python train.py --num_hidden_layers=18 --hidden_size=256 --num_attention_heads=2 --num_key_value_heads=1 --head_dim=128 --intermediate_size=512 --vocab_size=2597 --hidden_act="swiglu" --norm="rmsnorm" --norm_place="pre" --norm_eps=1e-05 --positions="rope" --rope_theta=10000.0 --rope_fraction=1.0 --qk_norm=false --attn_scale=0.0884 --bias="none" --tie_word_embeddings=false --parallel_block=false --init="normal" --init_std_qkv=0.053 --init_std_o=0.0 --init_std_up=0.053 --init_std_down=0.0 --optimizer="soap_variant" --learning_rate=0.00491 --beta1=0.95 --beta2=0.95 --weight_decay=0.042 --lr_head=0.00915 --max_grad_norm=0.5 --warmup_steps=200 --schedule="wsd" --decay_fraction=0.646 --decay_shape="linear" --final_lr_fraction=0.1 --batch_tokens=65536 --max_seq_len=512 --doc_mask=true --train_tokens=251300000 --max_steps=3835 --dataset="wikipedia_en"
Each number is 500 + 40 x the weight over its row's rms, rounded and kept within 0 to 999. Layers, rows and columns count from 0. Numbers have three digits each. The size before them is the row's rms in percent of the matrix's.

# q: layer 4 attention query, 256x256, rms 0.184, rows 100-117,227-244, columns 0-255
# k: layer 4 attention key, 128x256, rms 0.185, rows 99-116, columns 0-255
q227 098:525519490483452526492518550552492549498522426427446500485468548490489519532490469456441520568493572510451506487454425469493472472536481536554493546528562543526387478467442526512490516541473488541468517470521513481559494601505517500489424551438512509494563428532493486494570493465478496526493456466637598515511404495485538501525541418498436458512482436524559526527531477506515602474467514542488480542507526513420531511439530482475502511472480507438495517543539434547547530532558446468488540488480476505536438564510533593507442491558515457555494506486440496513501538529525546461445527498476546481503530568443435554544491489546479440546502536456509539504558524522553507496496518508526506552513522540459591438512550510470493553483510464470473463472546521457467473430457463
k99 101:493520540453483526490522489466535463499483517476553470578583465504563512448508465533498452525499506550457462506503478428541521490462526506453513554557560477509583519526518492470509512495513480522502481472546470470486424513439501539516481516458564533539432500552470472550515483519561526468450528513522447518495510510498475584529532513589515473488580482548485524517558547443462531504420475496486456495483548572545499497520412507456477570534429534545545466396465508501501499497476510524430492453581582515549521532553449477559532508486478536621501499432498504528489536460505452494496507477476510527497513496583552599503491568550541488461457518481528453507468468514419464496506510586494560402510485505468474493483406484465546491407504469551465522472547552506455520468583535
q100 101:503518553464505466469466487548525530469564511513498470529491439507517555454507519518501564493486464510480526524434543484454558549486535519545598527505540412474591472513543494442577502513551493570521463514460565461451477456495507543549451477520552514508460508455468537511508522468536511545491536496528599515510461547426481478504450471549483534518446505457504508368570446500495565505485513499418472463464419515442549522469450435478535455482502517532479483509475419503504451477539518567526434443519524440558534492434561508541482477588495536485429473450484476481542470539563473491511551549520440490516536472528535493471523474477514511516493426463513463585502494500499522493470488550518468583513450419489480459467548484587519568470520490491440556511457461494432547545541543
q228 097:461476505483580545518453562469503521482487522442507523510484509496520516529429457452496513452454549589503500545509509466455494505525547495515437489591500505480557474414526530510490423508550532342490493417528495557555568501449452478490522502421534494497509554530517540526412506484512530506533482479518435478555499472470546481496474527502563547524506508520507485568556564516534480446450507391495540556519500450507444511475439507507489456441512471564484490542479470477495458487536472473465494498582472495517506455492566474514442538492505561478509558556517508521465507462506471570513553548515485458490504561535536491468476462489540436495560470422556471393479478468456464425510496511504454507485538506473552592514485563556447533469490541529446535465574485530515524589473462
k100 101:543435442477560458549548559517460502441487523492483431475477481463525482514553454444450505501477444432458468501503518442498508483429474505498495540465516488544528559469534600493486497483465490511422552574495420567494546459505514477487462535550503449449527516472505514550480417500536534491478496526470481450472534515517447520513462490475462466498516536440519528524494513550553493452560519490629492462561399524493401515475472476533512493560546524373499428472474513504505500493473508478474599522451509438485458499541540436520458504486527463413533563520551497503474514511495526466465561539490516525500524414475455551461507519512533522492525511501483516485478401465538558486530477509568497482432433511550469592442538522463464502593476514501510519496465476507558477428527469
q101 097:574477394579483434496433483471505507476507491522557525504526471511454532488489537504495476546543526509493529476467572472436450504504461517516451434503496538458504504437596490555518432496457539524535466535529484494541524524554473589480460505501461537488565548471484485460539476529480470532494522526543519594488570498500456566440439462550448499502533440529509613548526484410476517455469516441414561499455502560498429509507511492467466457524476450521470484494480482466566432591524480513425447534525513497507475464520449503546458506522495486455492454560476437457450521494516508517438502547475554531497466516502484500505537511447576489473536497525552569536515515457602539516446503473510439448529423473601553498503507492541495483534480424468509471499553529537559528524543533
q229 112:380507473513525507512542549513518512475561530557507482534506481508539480468532544526558543532520520477537540523492441475458485480482453425439529550511488559564461492478524494508617547499540464472480542471532350460518545527473395471507486462465450490506436435521557483519490502603508488454543541549557501525475511401526518498468459540570545528427505518537427500472508458500517490504498562571506470487520475455440463525533522514540445490430469494484460526482522480456510497497491529498483398587521529522553500556508514528496486457523499493480470510482458539467538535450497522478468578496485511558596469445474464470508524450477505478546455550589493483536539533569493525465481504505434511542444431514468509451487581515474449489466463486527554510506459569442445485499526487
k101 106:506512502502516448468607508511488504449520419490514436500423517482529472534511550529450385431504556562456523554536527565538568524534490487484451528529552496467475464565528531458501550443525508437498465576443507478580503590477491466458496565577414592532525481529499521480476491568479487544429443476490508492549488486511436444498476459489505466465518555539468389513495491523395551513511457491536487588534528534568517565498507507510484494481501443479537502520526445501492567514503587478556485517491459536411473521452522495554542528540446488497492483435504449510551495511572506484524454497503500498528504475476521500505564449493487506489489481529505476499583510493490527475518481576498540484464516500446504470521563474445477497465464473620544567458500501527519562528465480
q102 097:450538530535464510504503484431490406443540483507498515450539562509499444504451544526518474478478471482460510477413561488494530502403519476583484493616512523492509481563600480525550418478540473447463554490457489583506496547500472488490569512555585450505546487499555488513533488479503522409460548553529524485489499574573465555463501440501556488544525471485479407603520449531462496570529559452497471472513530454499528458504476540483500411469551522498512523456493482470472511417450518504508522493473557528459517547447449512506461556503515500492582506524508540484467476507474506467514456567495517500473491505493488505476517468490528503399521435568517509506495351504482573493516502564514506499504518541520520472601512520520513522541479472508520491497556480475427465544466503
q230 116:508526549494530579444509447530479472521495486456493558480543470502470557559572479552487476584587512458408459551510451440416470396481496563508452526516460465474577464546467493521531456509507554494484465448516547472490524533501472480464554482514522521515474564512501474602521452480449552552572522496490575588537504451514496501503517507471529491492556429459493495511530535417461424528520436512445531530439538440526541425468518534454482525474572492511575452508480499535503496527464486478554496542565546504490498545505503506445525426475458469516452522472595520515566505543467492554484538528531454505476573510482452499489522478571494513578474492490504537500477551571486445492450466490514466530525554486541470522468560506488514481534470515447561506503447506607547498544520466
k102 103:459441546490483521559496529465535538457493467511575565468509454559510432480521420502482434518480541547626447489489455482442549489456463516478508520513501525490494565436457505521467522476534478517444389543488401530491511461475534501495461470521484489465563470500472499487507488579516463478502520484440424509567484520564542482501449492578483508506580495488525532439431513491479521490429551496446523516462467546497453472491506536510506478536514475557523524525551532476583421481509528514496501420527439524504545495527479480589428455508441527532495476549487511475520421542544439513589460505500558461553595537477413445456497499517498457604517499511486525503401463457489481516483498511518450480507528469507545508463398446465447540524511517467508525496552485474509527532486489
q103 102:496494532503483474458467593418480459478478497497499526499509481483493529487511568478479482496501516548470489595402512593501504516524530477464490555455493474537492440563514429547540536458431470473515483448564488511544513492474478504607521459433462467517512453483483543458478536475518553578470468563439464483513467481518579549525432469477495578522523525446533509504485501493479509504550552494464557500504417456512449447582510456461480432593371469487471479488468490573536489461527539548562548557514516521480497469493562518528553420491489520483402440502491476510470498514502524479487468484534547531531504516443536532508491506450445502452473504523485598458435515524527523469562486461560515498537474456442549499467527505487485477463508520544449438576509421521464431520541468
q231 107:479501544548474375497523509519512481492473406601467511461451513530483523529514512486475488542461488450513555540526517518458445463504507570510461458482526542474516563555464455505481517448538439486450475576455507470497456490498525560429547544510533433468484494469470468598470501471545464518481546390534523453552482489532493498505429555476459430472467546515470488465518494549600519513486562542479454463493545558502454491449458478479494475415490536493509491524467469521470492551508524496476501516481532472590512533521454468431518517544494504456466457583508540439507536476552439489585504458511497499552573461493510530475519422516599449584478494511505530495508518455475513488486568453535512526569497488496448475509458511512480503393455487499523530543521564475540419573538455
k103 102:482473492484528540494475481471526501499466411492540516482490517503469485517588532502433575562539472499470462544434528483550534571541419528498502486578516480545459559498497571516455551470483549534530440445518551506464506471520473473567455548572484491568484471511509447462520532623438514464504499504485453494397608547472499417445449465483495472576508497498473501539511470507531482545491501545455482492486521557457577542512414534429542422408513577546509508575540492446526460485456482505546501479512487554480564488516456545516545551523489543485540523404476495473508470509469510488512516478509494483484494444491473547562519528471479446500512515546456561542523452482408512503524496488459481542486562474493522512466550534459523429497564460460456545435489457532450515459525484
q104 096:514477450536520505516428521472521536486485460570498512497442475546468533552499416513490556545526547547433552540493424436458474504466437445476445455427565477496560510566478637539570520471470459529483485530501496501472508493500495562460573490478531480534516478508559532534579518534531503489476452541484528492558478480454549516508475499496483476472498552524497485482502449413516542483513449537513523599419441549551516461462496486461416513543446512567515516449511517476435466530415517433496512544578510450455479535542494465470524517489515506582529515480519433526534481424543545477545572520524490546574523533514502498535501548537507443574498523530461577478487461566505448512540543442543523415494555436459487506511507462459461543531501455477547474484514481476483461469504463
q232 107:541422413520525524497510506423532440445491499445506516455465452452568465480510559465555432493502506549508600484491505525513593517516515547551458537512436511477497526556564506487489548486505493447594454500488539452441502473458455533523483543560456471516576545500564455453542528461518479536557483485536471443538455493545550449494483509474509546532510485551593517486500443581503525539529532526452508489537515494492572504481495475422529489463527492464535504545531475446562542486535487473616547472519556471461543531508515491563543471492491494487489479495566495545408558469461489497470501445409445534459556470495464446478503470463464519466526564499527445482470505446438412576433513510494442514506460500484507435497441427529543472507496479516502495514539486576491479460513445
k104 103:565466472458426543421514453557491441487505489492511467516574516523509497373504521479516544542479484525537442442479501570462486511565405504506541516456563559565508543488414540541470502482510475561520484484509481492500450507559495427433557569609466452524505510424418516502504512470528428518509476468507450507517551480516481488585555480472510499541566473523488482495492542509439525449518583474491506456507528523550453541527561542513509592496518501484463459530526484449512535511503445545502476478439444516497541490548536444457520467528483469510507520506465512532490544523501509531486516500509395496453360548496530505490465492490512539514437438487475504525551523551480500584484502437514480546447516561531447537460538507452512494570527491583435491508474483501506503430461504
q105 105:504523473474584445548546524456589531518480507530480534520480451497569445492553498524483528444526492508496499467522558487556544507440541471449503475484526518461459563453555537468468441547434528517501455483434461517504513502472491548519504466477485430531514492545447530461495572563518545507495553471500509587432550493441589584462527492495462517564495494502544495505489511502443457498580583542528567517558482486497456499508552473503420458457450473565530552532469507444556494490434528463461475584494548480518510541381475450452428468471535503487497500490428537503413437411478493462519536554514468530507516564486538457525507498445547519508482497536507546533485470465538531494539487443533432499447513555429476406441542491524546462536545476552539478485519498491469541515518519
q233 091:532469545467497500544450474455460525473478482436473519524494549522453476504492476538459479468473464447496470525467486434465430542534530503390500478548451419453603564466517579507486647476525517516531463465520503486593542470531541544431506479478430477517502511512550536516496496459433492525553432489498447571437593562498487502470584495538455492473547494454489514543484530564452507513489484483418567560504516549496508500524602496411497487475479481534435435482563469462539516480526493481473529480463471470541512501471438510489505509481491456469515467448548508507486494476487478443517495540490518471462557493482529507449422506484505504453474476529487462529438512480478529534423515528605435487485449468476494472612446460519571453551512495473486471479553472484518467473466522
k105 101:527540517515501573480529491554499602498435555498467549458519442532485546498528449504549506528480495511484488452467460465468528458560495492481492513479541575579499505493522490441589462467461466533518563469467440476558449547535538533545564457569528505448469605484519515444535519419531474441411489531504542522532488493518521537497487492505537501482466434424514447508508528455517501442452562547499529506502529490488575550488413473509489511490429509525464504509451456629525508491484576481514527408492535467560447507566533508420543506455445575487542472523523476502507512499523545497482552466537565523485441505482503439490490497467514468547471495495510502360556482468423489462487522448539494552515541462539478525502487502490505414496572528470495500540445480547477464546481520
q106 093:410515549487542474518450547470535562521524442476455514457457499522452494451484542495475418489574516535430498530534565545503437456559446483527525491543515551512572513525473416518481516476578473494484442506470438565492589491436474407541402536503458567526488522511480484509412484507484586544457560559539528492513492504523605462502464470546561516554456489522491504537521520519477412535486451483492492511519435478480540473473495544603498426532517481476515500490435474473512525505458474525486515498535549480517535507528508538475490559526423474524509546542489522573511537550489557547453560495540450546517617535509524549479517521556449535488515495474507512484502543521458566506495536511518551436499517540543492472489466473417488538489483576531445508429495466477508484536476445
q234 098:487515494517447474463522522503485574456548518460535488511476515529608509514519409512507474545488539547567470477456459520539526496491480545551591489490502520384451497495530541537547492510530516458491436520537498520514573516485506485433532564526522487608470456575523522496517525520489521476493533571475514442441551484526463505514551531513504482508499564380466482479605467535464508463442540421481472460525496441525568495501474461489519523507473503448488407424552448467461525550482542459527559455515540473501504464495511563461601476562477462450564475506486510525516493481505524451550534559510547464523430447501484463422487457553545588507535557526568510529473516527535541487518524479566511570544543464521551487498431451472493490462475462543472527529469484515440503458491527
k106 096:488489500456503518485507535456478506509457518441509462489533450449468521514548548550467522477496488511528610510482513475456537503443481503510546484498498481471441573506465512462433459513417545521528533495473544547424475495518602450576541484551534538474546449494515489487484547568447505488500470462538554517490554483481440462549553439512534505482385547523415474516444508478546419483433474553521478450460478482474580456504521506527501438489558530487476461494505482494522515483513470533521525512500528530558462471416491464490486434538578566533534448516476475438504496482523465507525476516545519596487402523515563505510467521523489520496537501523564398480508457438493538498530503521506567540608460529443508502515510513405493547493518511591447399478539517517532422497467494
q107 100:502534523496430452534473468456543413558545530515519491538517607489501482474483507512484519480486536557547507496517436543537448441567432454501520521421565479465437461455454550490463471411502459491554566485421502510507518551503496510546507529499504542471538530480492530533461534500521466452460542509449530522495422552531561505480451482533554512564460488473428461523473555508472502542505515483503480563543494512531440605507468492512554535548435526557512455464563446536455529551514591478459475466479509480512517499510507444520549506512431454481507525449438516404524465535571467481487510520551492484476473433520476505593534504514557499490460492492453487455497526564544506500532540457448585508556504480508566566525597419471549573475510541527534492518476504434477463445503519
q235 103:534460572568506497477538459512474441485451511504524495479495452491616505521517509539512550524517497478513522516564561502544484458550503525488503530414478495454542492416523517550525491544479486482514491556512459502511549356502492439541442458449516555581555487478512364476507497517490470464526535513540454491523499504492539490521557477589493510482544476479516486537474496477483511507490513478508466531519531580506393506498523508506564559562529524523446543480517494521454457446487495473516544484487501536517436504548555502505480499497469436556557508580571471488494513424472490538539434560444498477543502504479415517598483491526381535510465498422489489468535502545548443584407464512528555519486494480534489484495441520448465515566481413553490488515512486484545505465546519
k107 100:455488448529480543468383508589506576508527452506526483524510486502404560501465528437427533479503453568580461488417559484537477445501518495512543524507438499444514452497483443475473517539531519576495483480489512509485521443470505537479590483535454492530465533484448455505519452519502517513481487518471518507561522589516436497427488500506457535520522541584534397562564523450437548454507531500554492536485520459501477516480566454487532428501534489446548493467443443555474457474415517457502491480435496497481513525459503516469521506484531509420536491614500509545526541517495492486464391403438515483463435548515504533500428518485472494469532494444542494503445463486477550421507449510490471512446493472487496473509562470527501545544496518471484545422481500467515540536484558
q108 098:491466481526549537495525477419433600435491574518563524494509478495452512561554574483498473537507494469486420478456536540510480439461510517542361513468551526549457543454514461501467523519512468564495533471486483433526450507477452530512474519461529468515523526534496455498559538570439511582507576522550532397436491480441512505475505509454461479563502438557507443496588531463498494432512487466495453512557461462512480539504418536481510581529501542496592454550531509445527482511503559491508479527509485476447489514549447474474484444474493524510456493469570491456514507499480590481505560548521493479533487556564567570496483448471469443499497562491511471537525522515528484497562535475470512528549500452467549483518461501490465513485531520471443453461560533567427421539467512
q236 098:456494432527475554452543542470581529516541493554498491490536510503446454532545508580524517466455522408469483551580502501523503506482500535543497411531373494454492549488477447554502413516533480425490509486498498465445550491507462510480405514461508525486428541493523439517507514518536433482482510422497530510491561515420502527497538491482522512503474567520481461531442515584508528500565468589478505468546495521513567525498560592496500499524505485470414473470601433489467448486515497457511521420483492520537510471530478492457493479528560475507483560495571447506491518495478427468487512504576518522543437506517509595470473481481583526497545488493403548554475490516509520448527532499474522438531482475511541602457481497529509470565490564554543490453502495514480514444528449
k108 100:542528521453468482494422526514545520408442487465482406540501486556434486452540385462484509479511487589504527494466441519501533520591537533503470493491482511507435452553550480439508501450488484499521518441507523500494459497502498525486507479520455476590461557566512522503517492532471479505488476531446445531480531469582455428478527524530435499469516486454503492441489537489423469533570424473514420444454476487465503442488527512520570486470518503513553601511473472536465521569495521481572537511559480508492475520508503483498421528434497509486514461586460484505439552438506558425591584528479506532503505498481480538487486534527510489539443485502487492540537520555445440561473466548541475556487488401500536469501483458487486580463470482568493558482476507462510416475448440
q109 103:503493523425558458408474510498506493494479511427540517507492454496487479498472433474484524443536460441477535396479477495525437514493457498475457621498446511481510457529448438522508463451488508486549441510534499513481491483447521489430569433445512512471594549510508509511492555579520552518498461496459468530523503449506534469587448515474558469514587486479534474512541517470535456444471519427521510462506477461527435510488442535544507511524574431474527448460505525582444524490477508549516506539478490480477492490505486567508468488560514499574551464485500496441541455480459525508535496443460497531437483499471561507508523500470537511529472465461573503476466480664548528535545496474541481491445506542582484517459448410461486538464492570585549500439485541442511497457505504
q237 101:517474466560476536515509546453506465482540495480549418505487471452504476541448511522504547523510537516515488489493482520477467540554492482534489456495520461449530500518461518525526471469526465483569432485425525509480503564412481487553561495522449562480518548472525563476424552532537524570556534515489547519473474521454419470420494469510496529419417544472486549478549466490551451502504513519540477560471512534502493531534493480575458529483452533506589443492501534534468488457511515519483615463512560495415474444475565486510501481443479548591537444606505482485448488513523458484522535518475428530532493539552548497563483451484475462511509479559440435476505510487470505443527498515542566451493412497519628459505511515474499540549485437505495538483630490444514511519556519
k109 101:603510390495473444490482443477484526537496437461486567454509501498503419586471592454434474479444428452474468474490557541491516510521453473514467472435466555494518469547464494488517513518473497573493521492537562535538458494525569524469459483541564538566524546437470538492493497468499486435495465498479478549550538461488581474468488534461511488470502468586439487521438464522476460524492496543560477492526521460552500475479523507455555520523569458529449499536497535540483482532536456474494517520491464578555508419473534450428567448432468447558555489451551523556463549465499411567496543447477536459535555457482536524514534550559515538500539451438497531464562480446457531474530465491507520438462474498486539538525503535533487519535482411487506531564514511427509501461458488
q110 098:452477482462488538554502460491503454449545445528523460537486454487541485477490478425537575473463530531464476480496500448444550515473463500530532506537445502447500558508489538578471474451520511509495477514593563455474457544549458414615432472494483489538531541598519495494523487510532483482486425494521463464476448429499520472579468574545537507532493493465517474530437508528433562523543539541470531451512448518528554587477576424501545460440548515479447513545543530511506513486589521460521496461453519547465470482504445461554493482466515534521482478553437522549524568509520540483406507504530539514517497466467482479473510555462494479485540498430507462445452535464553606461548443508457538473510547489516529494467519438516455559462521505443476554474487484556453518509403546
q238 109:474498484484487514454491507491486552472455397476475548524440598526483509511469479465469512539440516512496541437465474474523529497505542559516560551481497506513417541469565448547554550445477482535478495449549519434555494500494441563521498462516510475469525545514428497516463422485503557516480469572523534497514550497551540504468491458547546453495483463525504502493519488533526515479488486501525488385522526482482559443572416501553426507453458427513539548542518522497483404536525476482437520451469497466460474462486548503515528526549565464459482487519502536479536466467501482564496457530471508430431492608563513489447500476458454523500497499558530498549571533507521498461512494380451557396587458510498476508512451511519460553519457521575434484480437527522542567538464495
k110 098:505480500514515526472508529439479477514556532404515536499456489499443540522516577518502435472580434499493555497580562492516488565423445500542506540505519469521557447526472485474509520492494569462534484491393463501525446463474421492473472421527492385516458474503515523491451488511480612418492481438475529479404566544490471555502469458536494404404457482505505501469537495493536525501473413519498497486508482504542492462494557487500454494523476539506458460490580493417483475526522483531469500487563486508481545485551538493467525532543537614536483478453479557476498511496467590502489491561493530549498468445519500525509559520513534499516481485467514517496417450527604533515500524560546508545497442531510497478481607442478511455537518515513548488469508480533467435490571524
q111 096:515478517524590499599528532443479517493491491553500476523536467488477453393528543565554488565493491521543477519531471495480506497497566429388508528559513483445434525581462509482586492542569456526531476491515535528457419460532419468477523499481528574477561520454540428582517471448548501448511479463541482503492473563509494570470433505476544522473530501491527496521486522443496500512589575441551451502522498557511519435539445499515449531533571477561465495514486488544533491492517535463553498546468431497465562525525593494512550531522576441528516468568502481578476485522445515432501447520484468502504464543474467491542523454529498488483511469496487477452534498505441389516530554508562464575461481430497551526537491503496494514478511513491508488529562477492551495534446462
q239 108:495514449544562508542488477463465536528525517496538579537474488533521539477530510426510477532531512502501490470455489485471461490458501499556516504551499530485456519525614503542516471440495502510524489478544489423552581572465460500581495538477515511580485524443506532508478567517540476495495567562454490500514524427535540537431432480519523482524574545561458508411534451463494502487545492530533490520436418551481442422430513484495478530510446479525569423577478515505455536539523412566502487414488483561558497551459479436541466548538486511540516510444470473539467568555478488494571503545517509543544536515499424507558495593525499486523527524521557523517518501530478465561455444455441522491549514431486495397542542424458495503479507520463526497474506478498509526503413510
k111 103:503492486523413543492421507393464467477485511525478498452520516514536524463473438525515461495516505540570557395559512478468555595478409405511457484425515515496499457454517531515441537482520468446498526494493431476550513485483523471470568444556541551567461484530472517471413608520417459518478477503553518499517507498465447521517487467533483543479544507546472497486525510478471514509489461531504511486543472516535474463489505510494440494552472597530540468514514477484448488488482453505473547458521498523413507517429476483508464538455417509503413510522511553427495478576490532499558489382540439449530533484434525479551435535458536532525470522521540538529524488517512554496571498516445552504516480564521430527547508515494525476532546509459486452412540459538528547518529457
q112 102:551516498537506450469455581539533631499522506462446553549503517489492522590549551498466507464421554446494494461522492481499443558485550508520464493415527480500461462430499506529564506472509470491501503518569490507478537505536489490541472481493516537600504535490504558547524442420456464539550508576538483491503528511413515550500537505469577513430411450492483509466475503480507600548521537491463508572506506505502546523506513489547592481486533489483530523456511518505450483530402541488442529457494476508486560491535498503447501524446503489524559486512520492469480463488480414494547546429450518472535462599526551499531462424537474475474486562525422528479451507562453449572517505571461494525498528469477541519483447529513505509552464472449629465484520509479467516442526517
q240 101:473488450549563540505481502456468469406528465449499545503464417505398483464427386536494473490526502484467461490525508497551446515546466434580475501537559485488498584495490517587504484558483531513453473512449533552562506513453529472524577502445491453516474501489508510463534575492517567453477539543575517489490528499485501497496553468496492585517555548573402537484531518501482542472505403539524515499467429465492523469545455455468482487461515435489492505493454516463456519542429498532495515459534549489489558505517549528494587599509483429474561447495518518469507521521483495479425500544481555505484485504444417480453518449436457537505531505538498544510428453477498521493604487504509562452503472597578463530461542507481502507498498551487465517508481456482448472471469510
k112 100:509504541462523422491485457456572545590484523514482457539527383429535461472501499426561498495501448518506472483551463505525551515493453478503528491446445497577511444462487411490493483501470482442439494516417529556469479545489504474464555534396475555517502483408502478486410502503551444452506470417560476504470516445563494477569543493498475487520467474485550509502475432519460463525465520502572493544455462513480534471527527439375535497505522508512434458429441524477465518469537481555539590555565489516524480503537526512595500490494477524533513559521439460431466509531461478499515491424503477519514462497529491507531518535412509546540492491505492576547543466546521473465530496564471522506542548473427513514509477442484482520447535548536493480502486492482553491509499589
q113 093:556458464493447447540491526491430538497507511399501492462547511497489410474533565505611481597463457589540462485502549514523482521529472537532546551520592476506485516471486391470497594477438504508416600553522504548503429463500482447426464506478509487461491564449564433508542481463491512475516529476569521461500548469541447571503508459563554541479545561500504519525544482548498494490473561537452443516551486540476513543514570461493525486549543535507563507441406443463491521461484508488474517520531494474549478480534450483437468516511482514508481488507552510555477549554558528489498520515540491523482446539588538487456498490561487499526499549524459483430507555469569512497540500513555506479545502514491507499496521504464464486465488535444527486463471445472491563466499605
q241 112:585528523519491573547458514444562463463478522521449460549531521434518505553505577515462515519545538475540466555462504483519481457528462545483403551492518446473479505388495460453466505553459463429483503454485438433489458466496523487422489483495481530472527518539485491517476466493521466529522535462527476569540492507521508494469451459514473457476525549482437493475479543413473446506480481482449465501519499542477503516446439485524540536476537506524501459501483436468494549435520484502445520425486476488550531498488463528503569482570499488554559496546437445566468481517473511507508433529482478525446575466448581525538537535412522411497473477486555497500381497490365531561506475498571515471527480459578467554519443494507470558556515470493506506493480511471460535404554493
k113 100:520461491506535542505593438445518573492547537544570522423504464510476498463512484512533566489421467516482486483531428559529488509486497401489511523516491465441528534588443562531486461430549567526481473471447469521509558503494505542546537534425468505506477456583569556467450516540513476562529542513471445515492537398499471460448457472568492496527516464488484563493572509504443542476499483591525560471424504519499472469454577407488507428531505493506512505453482414519525481471507510456468401459459516461514533541464500520508489553442540517490516500453514513493445497437519496556498509509456497480550423483547460479527471555526495522490530530483486509506557458443512443381557478496498527466530483510424495520415484437521483429533478541495496530512503503511508475473434489
q114 099:450439566528443525518538461442482479549488574479467506501582497494511520497488500529506541481446439493416530533526566463501475538490474430515586563535545540495429468513493481498502438491467479504434532479547430515466530464463548589451541508507502488454471542468487447541485547498472509466519512512406612473476479514496498519471516489543505507503457448515502524500500483460448449532523514412518486541486477572487493572508437406570513522580514521512459465544540538508513534547506440449538409538491444501573550513566504527440489448515462492585503522474480518466494484517554525503478535538583517400429576521487470512505480535484489551547549456450488460501531518477523538454491562481510571549500499441498458507433438534512457461542567438463457505457531500487495471523548508
q242 105:403572583501457500418494541526531457440498563474485512488483545521467444411496491519539485512519520524506514513515486431579479441514495492493498537492526572514461527534432447474470514487524489473478476493469469538394539557543470536460487494502498443479512496445448501498582529393525500479489525479534530566504393522497449540488492589436582451487529474537515585467497557479523490458558571501513539469474528495495501521520554492512478535551456468502509471473518515435498503455477514480500555481553458473432522460501507525531498522538505488497403464468476555447472531466423447458557534477416480489500453479473451502471457480535517475479517526477549427487466460612504547466472556444437509473487510532434545539491451463476477464475542597452445516435511501462533456518496522
k114 100:506524481482500528580441432517484507594492475547505510459531448429491477473518533527436499478495540481464504478572509470389527469477452589521482559524496491499566421518505501444495565506495551546524527530538558514441485500556479479473458547556470550540511517454447494502544545473489479478448470542471420476472425462526542497503467489574523574476540496403482458488454514543558547554581474453548505528483483476545505427513536502490414527427506530484545505504547468511506506505468517508535437482504512486476504525521481519525506533490504533518563501500492473507535452488536556527501501520540451568420465491426497502440490524599595462432475519522563519560515469452495522492526535557544479482560505559451512446548517482477485510500477476494492433633563496456562524433544510
q115 102:520558513475476533531469557477596562550509553552491492528481545485481552496525548527538549502402521468474455502407548515472527444429547554486467486436512522486531524468448468487495574515516490440430532457493502529518478454469496476501514538516606559492482505523405474502510521523471520440474438491482479518556522487519435514508493516535528505454497479458515523417465476569514540573502471496489531494525509457515452496485509561521505500595482537499551497446488567503445549508523461484438540525455485488561505573402428475507455471453493497569467511490470559521468564508472453575485486541465469512489455432503479485602422462528528509532424547517541515550505540512528550549515489503469508485535550435524548443501508476450483485464437561570518444460534515540545460411517553
q243 107:510543529515549507496463504488491500541502513549471481504542522530511488478545425484495553439439453504494488528550529437465459520498559486472495551546511545535486421522569513460463469446457476532558475553570444519457512535454517492483481454480507489558467518436537519522490507501505565571515523548468493510428514491517467417551480507444489424432494560494497538496586460499480479425560423492513459442481445513477519451521547472513535490533449524515521442494508515511477569487586441507461521545593448488504544442478494465513494446561522493484558467502430455467452533518532501584560565375486502448464522501515495455506444479507467547513466563454444508460542460540481488452580506496464480528421513464570533543581454535426553453411499471508534520463527477558488513463488493
k115 103:517514495440410488532445520516482499522432460503576519478514481469477468442404458513526513528450536530462572478409483477534496415495508508496511514414451482537415528426463468533433489483520519459475531486529492518543476518535598482508470428489491499491494479509557493535477448470476484438445529507554500482491497520499556433488499450454484516485489416553489555508435488515499438477491463520525605439521470517507424540563542499475456495488538517446484559499482539547505531495527511519548518613528521515466397538503471469493530521497474534384523476491488479552522437556511503474497547475541511478468517567538469565537566538538474462506551454494491526456461496470435494454479541563512534485518515542431491507534492499536526470540435509508527456548526442501497537544641463
q116 101:453565578530550436508527523493488492481493545465466529517477573488520504520526455519503576482539515500573532483495520525524508476463470516505451489482441504571444499512453512528524432484547569553486590543545518525495500485523500491407508470503476452565420506515510540425551531514499541514519498448602464494549508498522527485465503509496517492528588441459482518489481547467543460539511516444550503517510456496472438482481469526496508524452552468496488548422517493530528535557428495468469481514481501570459444503448519544502444480524509483457485504519553538513569600513486463559461448502554536502433489576533507537522552534524540517604472526511486487493509394507495449483486597441546478475478517444536478527504565547467497517604549488559440510612528453445490492513596503
q244 111:493367530453504535488429476476544479470555470484518542512491517495502572600447476559453431494465491580568470506485551490469513517606540483508447542524475491438501479475458536507458535478479520477484513454508493478597479534523561475481469502564512402559474487500469501449564483508528430449526542569532465492475556502434517475505558473461507522440524503491529484463485534508511513478532501484566486517586525470439477493497431564520530549536532566481499495453474449475557511492461532509535496445456458489518510528473498537455534495554468454481494486462466404577462444492550567493533544417590513492483482504552511472456576499555508483549486470439473598538493487573510520499519510448435474429509467455517571515489498460477544533463538471482503540579528519488454505470520480
k116 103:519436488553540533527535495560510524495498474486527527463547469522550528415503512510549481464445526486459508450507503488480536555501501532476570517458484504503489530424442505493428527464482514459480464515555574507602530530498423578437546632509575495457497568567576491531477548497446507526490512491495575503479533484436467537461588494480486458480495525512526520445526472467491500522522448494571504490492506529469519516619518483526459454513489503489447455541498489460453490432604539500444522495533582479588479497495441520491530544467554481508491467493487434528469501590493418511505427522504513569514486464402441488528503516512521514428487483478507484546532464559512410504486519511499504528531456453505556438483486483543486544488531478509434585434448454452475519494513474
q117 103:570452506490495520456510544461535503482435473471467458485488503427447500460558496482484535458514511540448502593513459503566563465541492510540466463500498518453524462502539479535505468510485547505586539482485491556520497534544457489501533515537426483558500457395562468525465551444482469443491463441478493423467462450500544478526486480534450503496478488449508504552432445472483514467459428507494531520503501468537472505574489485469580458462510514549517509508475437529445496536488457493522472540501497464546507471538498495539508528534414512579570523480598526482523494625416464485561556506456547501447437537469558488500484490584484493494507589546581544507490535476446465453471488538541537554610458493468461495558473539452415491465511477454452525543451491468524556511542462